config.yaml
d_mlp: 320
activation: "swiglu"
rope_fraction: 1.0
qk_norm: true
init: "normal"
init_std_down: 0.0734
lr: 0.00664
schedule: "wsd"
decay_shape: "linear"
final_lr_fraction: 0.0
doc_mask: true
Each number is 50 + 15 x the weight over its row's rms, rounded and kept within 0 to 99. Layers, rows and columns count from 0. The size before them is the row's rms in percent of the matrix's.

# up: layer 8 MLP up, 320x128, rms 0.0735, rows 252-268, columns 0-63
# down: layer 8 MLP down (transposed), 320x128, rms 0.0737, rows 252-267, columns 0-63
# gate: layer 8 MLP gate, 320x128, rms 0.074, rows 253-268, columns 0-63
up252 106:67 67 64 60 60 26 87 57 57 84 62 87 17 47 59 25 40 47 63 54 53 42 45 41 48 50 80 72 34 69 39 31 49 59 37 26 43 63 70 51 55 39 68 40 88 50 65 41 38 49 40 56 48 49 62 59 50 61 44 54 49 35 59 20
down252 107:39 56 52 39 47 28 45 67 54 42 58 36 58 66 75 53 63 76 58 28 37 33 79 35 58 27 61 81 42 53 57 38 79 28 40 49 58 86 33 72 33 42 50 20 47 60 54 37 75 57 53 53 44 56 44 49 35 57 59 40 63 51 59 36
gate253 093:63 71 55 65 52 67 62 43 51 42 25 10 60 34 46 53 27 40 55 42 34 27 42 20 58 24 52 74 51 53 38 66 70 54 53 33 45 58 52 66 71 60 55 63 28 56 30 46 68 43 38 39 59 36 46 43 35 31 64 43 49 08 41 60
up253 095:50 30 52 45 48 48 74 57 38 42 31 39 13 49 47 67 40 69 32 63 47 66 35 84 42 67 37 61 59 45 45 40 62 66 55 53 25 31 45 58 82 40 68 47 41 19 45 42 64 41 40 37 63 58 70 59 62 49 43 47 31 11 38 53
down253 098:35 48 36 60 40 47 47 30 51 65 14 51 41 31 60 21 53 64 51 64 42 48 52 56 20 49 64 36 71 26 61 51 51 42 68 54 48 39 54 49 74 30 82 61 34 36 64 18 70 59 57 36 65 49 67 60 75 33 39 44 71 47 44 32
gate254 099:36 54 13 38 40 59 31 60 51 56 44 38 61 68 48 50 66 59 44 63 83 37 55 49 59 63 42 45 40 24 39 43 66 38 36 44 60 41 45 54 35 67 28 22 39 63 19 14 46 40 45 18 74 42 55 38 54 27 28 50 59 72 64 45
up254 105:50 52 53 90 41 47 77 75 30 73 37 32 64 66 50 51 70 56 48 71 45 67 37 41 49 38 57 59 32 47 55 36 49 48 55 49 38 69 59 54 59 76 73 47 41 30 59 36 39 40 52 47 36 47 71 30 72 45 48 49 33 60 14 26
down254 106:50 51 76 51 45 45 60 55 45 52 63 45 47 39 38 44 60 50 52 58 16 46 53 60 28 29 54 56 34 68 44 40 43 58 89 44 42 73 23 42 52 49 85 59 44 20 42 56 53 45 44 50 46 48 49 32 60 69 47 53 27 75 45 56
gate255 099:54 57 85 34 27 35 26 87 39 45 65 35 36 62 49 60 49 11 71 40 54 43 49 39 59 50 41 76 50 59 45 36 52 67 53 55 55 62 50 62 58 28 41 26 34 40 44 49 57 40 41 27 53 33 34 82 47 64 37 48 53 36 41 45
up255 114:34 63 53 67 50 56 62 31 49 45 44 61 65 51 30 86 57 64 55 45 50 57 45 55 56 53 45 41 38 44 59 30 46 06 50 53 71 47 59 27 49 59 50 57 50 53 44 48 50 50 58 69 48 56 38 42 71 31 59 48 98 51 38 42
down255 100:30 80 50 31 51 58 31 33 48 73 68 65 46 55 38 30 34 49 43 59 49 41 29 46 41 80 50 52 77 76 37 59 69 47 40 69 46 46 51 59 47 36 71 49 51 52 36 62 80 35 49 44 70 52 35 29 45 43 59 68 63 60 36 40
gate256 096:72 30 69 67 62 58 58 45 75 52 44 37 85 63 62 44 52 44 54 53 66 54 61 34 84 55 45 32 44 55 90 31 43 34 49 50 59 71 35 41 59 26 38 61 40 78 51 42 45 57 74 47 24 73 36 42 28 47 55 55 45 62 52 16
up256 099:33 51 46 49 57 67 40 48 47 57 77 75 42 38 39 68 33 71 84 58 47 37 42 47 33 54 72 51 74 45 09 49 37 40 23 62 26 59 65 78 54 63 44 26 49 30 49 49 81 55 49 40 52 67 34 65 45 39 52 56 59 15 32 41
down256 119:34 40 27 59 75 67 33 50 35 42 46 31 50 59 47 43 72 81 65 63 23 44 46 54 32 52 65 50 88 35 13 64 61 26 44 73 55 44 46 63 42 58 47 34 63 46 51 47 54 55 40 45 47 60 39 59 58 43 56 71 51 29 23 65
gate257 107:66 45 52 23 41 59 51 51 56 24 42 40 30 26 65 66 57 37 42 16 29 56 76 51 61 61 60 27 30 38 77 44 77 65 47 52 72 65 57 42 37 57 21 74 51 29 46 43 79 27 58 50 46 59 30 52 42 35 53 52 60 75 56 68
up257 107:71 55 36 56 30 41 38 65 60 57 38 34 67 61 47 41 53 60 49 41 41 65 63 47 47 63 81 48 61 52 34 50 48 42 51 37 14 31 55 34 35 61 78 55 26 52 44 39 65 53 42 48 49 58 89 53 57 38 57 40 72 37 78 50
down257 101:45 42 28 55 71 57 54 40 58 17 83 36 77 55 36 31 32 64 33 75 49 56 55 57 65 65 60 46 58 24 39 31 68 67 62 68 31 58 58 40 66 42 40 62 62 72 79 58 32 45 48 55 67 36 53 70 56 51 56 54 42 57 60 46
gate258 093:44 76 73 37 64 41 50 46 49 51 60 66 57 58 36 64 71 47 42 50 39 65 35 52 62 64 58 46 70 76 47 64 73 41 50 50 60 10 46 63 57 51 58 60 35 32 44 72 87 43 44 59 44 64 42 83 53 85 77 47 23 41 42 48
up258 091:58 56 39 45 61 50 65 60 55 36 21 39 45 41 74 64 24 50 48 50 58 49 61 84 49 54 55 69 43 67 57 34 43 55 62 40 84 46 45 39 68 26 59 39 87 60 17 60 72 33 44 33 56 52 29 44 41 28 44 54 82 60 53 43
down258 092:58 74 40 45 33 48 23 43 48 49 19 59 32 64 16 61 67 61 68 58 54 57 37 67 65 45 44 59 68 66 56 32 34 50 39 70 56 14 35 37 59 28 79 52 71 45 39 67 89 30 42 49 46 60 55 60 31 32 48 48 61 53 29 50
gate259 106:43 42 41 62 77 63 29 50 33 42 62 63 34 70 48 64 36 70 55 60 55 17 61 24 73 38 29 41 29 40 75 38 43 63 49 66 39 51 49 46 56 89 50 53 52 85 68 29 60 56 64 48 54 72 36 46 49 21 43 55 40 64 56 55
up259 097:15 46 52 65 65 40 40 54 36 68 58 54 42 39 99 66 44 45 68 28 84 13 40 38 35 59 29 65 22 38 84 50 50 48 35 53 46 54 46 58 67 73 47 36 50 34 34 26 80 22 31 42 65 45 44 53 55 43 53 57 57 51 73 74
down259 100:48 73 10 36 37 63 64 37 64 47 50 86 43 40 30 34 35 58 75 38 54 59 66 57 52 77 60 51 76 66 49 19 35 62 49 36 39 54 42 62 54 58 46 34 57 41 25 75 50 45 38 14 44 28 63 57 20 53 63 39 45 51 32 62
gate260 106:50 23 51 83 56 42 53 77 51 57 49 50 58 25 21 69 43 26 39 33 46 33 56 34 30 36 64 60 19 49 61 27 18 56 67 54 39 42 45 87 43 67 35 53 60 54 46 44 42 49 40 54 20 38 47 39 41 58 29 83 49 40 36 57
up260 102:31 87 57 47 54 72 24 38 53 65 51 57 61 45 56 50 49 46 75 21 63 31 49 33 48 59 38 63 45 70 53 60 62 37 50 56 34 69 60 51 56 54 61 51 67 39 60 46 35 51 68 19 68 62 53 42 23 56 49 58 67 48 70 49
down260 099:72 47 58 43 67 12 67 39 58 45 62 52 62 28 83 42 35 43 61 84 54 61 38 46 63 55 84 53 47 48 53 58 73 31 60 86 34 43 26 36 47 79 49 66 54 34 62 45 49 48 54 59 51 65 40 61 61 45 83 48 35 23 75 30
gate261 097:49 16 35 58 41 64 54 68 66 83 80 55 66 30 59 50 10 58 48 78 52 48 61 69 49 40 46 77 16 33 57 56 56 61 36 57 49 62 83 33 64 51 34 70 56 50 42 72 60 47 43 58 55 55 41 32 58 42 75 25 24 27 44 43
up261 105:59 57 30 53 64 59 64 67 66 61 63 60 69 24 66 44 51 47 62 63 40 68 58 51 64 23 28 67 30 24 46 51 71 56 43 53 50 38 73 56 45 56 42 49 62 27 24 59 52 66 71 60 46 61 45 52 63 36 41 37 18 44 58 40
down261 106:55 69 53 62 39 52 50 66 77 54 59 66 40 45 51 69 28 54 51 37 37 78 54 34 61 49 52 74 44 47 62 50 73 78 43 53 45 23 51 54 46 61 60 27 48 58 39 46 39 62 72 63 34 57 17 43 38 58 33 45 49 44 37 42
gate262 109:62 43 55 68 33 58 37 31 50 34 54 63 54 60 54 15 46 55 49 40 75 65 67 34 54 72 41 48 35 59 55 16 23 30 35 52 41 52 48 24 60 44 35 24 79 79 72 71 49 49 43 32 60 49 44 63 33 36 38 52 62 15 65 47
up262 108:60 49 13 28 36 76 55 50 44 40 51 52 15 34 40 44 31 69 59 33 44 45 49 50 39 29 59 35 38 52 14 49 40 60 50 69 52 54 48 68 62 44 43 40 75 56 52 59 28 48 35 65 55 74 39 44 50 57 61 13 40 65 22 34
down262 099:47 40 25 61 54 53 32 74 49 51 56 49 53 39 26 50 76 49 48 26 22 81 47 68 38 61 32 43 47 40 51 66 57 35 52 69 67 65 66 60 89 62 32 83 68 66 34 46 57 52 46 77 41 47 25 39 25 71 67 68 47 69 24 48
gate263 104:68 43 49 44 47 45 63 52 46 55 74 53 41 82 41 69 34 44 42 37 64 48 58 64 79 29 47 42 60 66 68 41 55 40 34 46 43 61 56 70 66 47 65 77 42 37 65 19 72 49 42 66 48 32 75 39 39 53 56 42 20 71 60 48
up263 099:48 42 52 48 68 23 65 54 69 22 35 50 32 65 45 57 62 54 34 75 33 59 59 37 55 61 59 50 39 41 37 62 63 66 19 36 20 58 45 48 60 54 65 36 61 49 51 43 56 65 66 75 56 44 36 49 58 51 52 53 49 57 40 67
down263 099:60 19 64 37 45 78 73 56 63 45 39 63 45 52 26 90 05 43 51 61 71 62 47 35 65 46 47 15 82 59 49 45 50 65 37 53 74 32 31 83 49 86 47 59 39 43 59 35 38 57 70 65 50 37 77 34 41 36 58 46 35 51 64 44
gate264 106:39 60 46 34 48 56 56 30 53 41 53 69 35 60 69 74 29 22 50 64 77 51 34 49 28 64 39 62 73 33 54 19 68 23 45 39 65 34 70 34 47 46 14 29 20 53 74 37 47 46 54 73 38 51 56 33 34 55 58 47 41 40 47 53
up264 099:66 48 54 64 50 87 49 69 58 72 42 65 67 23 36 53 58 66 32 35 36 21 57 38 24 37 82 33 44 30 32 66 78 68 35 64 23 64 19 41 26 65 53 80 47 60 67 53 54 37 54 33 46 56 62 64 52 59 64 56 51 47 53 72
down264 099:75 56 47 42 26 88 46 31 51 64 54 28 44 58 37 46 57 55 27 24 27 49 43 57 49 56 52 60 66 48 38 69 56 40 31 34 69 51 33 60 45 57 49 74 67 81 47 48 73 58 54 78 49 50 48 55 13 60 44 78 17 56 58 61
gate265 105:49 50 33 54 37 29 78 70 59 53 46 59 39 59 63 43 53 47 65 58 20 59 90 56 52 34 32 26 52 44 45 73 50 51 62 60 43 44 02 54 61 55 63 67 28 73 30 40 59 42 51 69 59 40 65 69 25 64 58 46 33 58 41 53
up265 107:39 35 36 41 60 46 41 55 38 52 16 30 47 61 61 42 80 37 38 35 42 41 99 40 62 33 75 50 55 44 55 37 66 61 48 53 27 55 44 40 60 34 61 85 40 40 61 64 30 64 65 62 67 42 66 33 11 72 48 57 47 44 37 70
down265 103:48 39 59 28 27 55 60 31 50 45 69 65 71 67 56 47 38 51 41 41 71 46 31 61 52 59 17 45 19 52 71 49 50 52 75 27 25 67 70 69 57 64 20 57 44 62 43 50 27 42 23 36 65 47 54 37 45 56 48 53 43 84 54 69
gate266 100:51 48 81 33 56 45 70 60 29 73 56 27 59 48 51 12 73 44 37 22 42 64 54 33 45 54 50 50 66 59 61 96 66 55 28 68 27 46 56 48 62 63 66 58 46 55 52 79 60 42 64 68 52 61 26 44 37 35 65 55 69 73 43 56
up266 105:60 52 12 49 41 38 26 68 44 50 40 79 58 67 62 70 59 36 53 77 43 73 42 79 52 41 69 29 51 27 47 43 33 37 54 58 69 55 55 41 25 45 66 67 36 73 42 52 61 68 42 27 52 56 48 47 68 57 29 42 37 58 72 42
down266 089:39 31 31 30 71 49 51 43 43 60 56 30 34 67 52 42 51 64 74 38 56 47 57 46 57 58 57 59 62 48 56 38 99 37 48 70 37 30 33 49 71 41 60 32 38 46 48 57 71 42 73 62 61 40 61 68 46 49 40 62 70 54 22 50
gate267 114:37 43 44 30 39 51 51 51 55 91 39 49 54 46 43 63 50 57 73 41 65 81 32 85 20 43 60 38 51 57 44 46 51 54 57 47 25 42 46 24 78 51 59 56 47 46 70 29 55 61 61 38 33 52 59 46 56 40 55 40 35 43 59 45
up267 109:51 15 28 28 61 41 53 48 37 55 35 40 39 42 52 62 45 69 61 47 76 60 37 49 54 45 55 36 65 55 54 43 55 47 44 29 38 35 60 54 28 54 31 23 44 62 38 40 51 15 30 85 44 43 40 60 81 79 41 62 35 33 76 37
down267 098:45 45 17 50 45 70 59 13 30 46 40 50 52 53 83 32 62 62 75 51 63 45 55 45 41 53 38 50 78 75 71 45 47 32 29 57 56 55 65 52 57 47 44 08 52 30 78 53 55 76 38 82 15 26 48 35 67 60 59 93 52 41 64 49
gate268 103:57 18 65 69 51 11 50 47 30 46 29 66 33 25 40 54 83 45 68 59 60 50 70 46 50 45 60 40 57 18 58 41 69 40 43 09 55 68 59 72 35 43 45 61 43 53 51 39 47 40 24 56 47 34 36 34 39 05 55 31 78 47 46 57
up268 103:55 43 50 74 62 44 52 23 52 38 73 42 36 62 30 27 36 43 48 35 21 47 54 73 40 68 22 57 46 71 59 42 40 43 26 56 32 31 34 37 54 68 61 68 54 17 46 51 56 73 53 22 61 43 61 59 53 42 44 82 46 31 59 39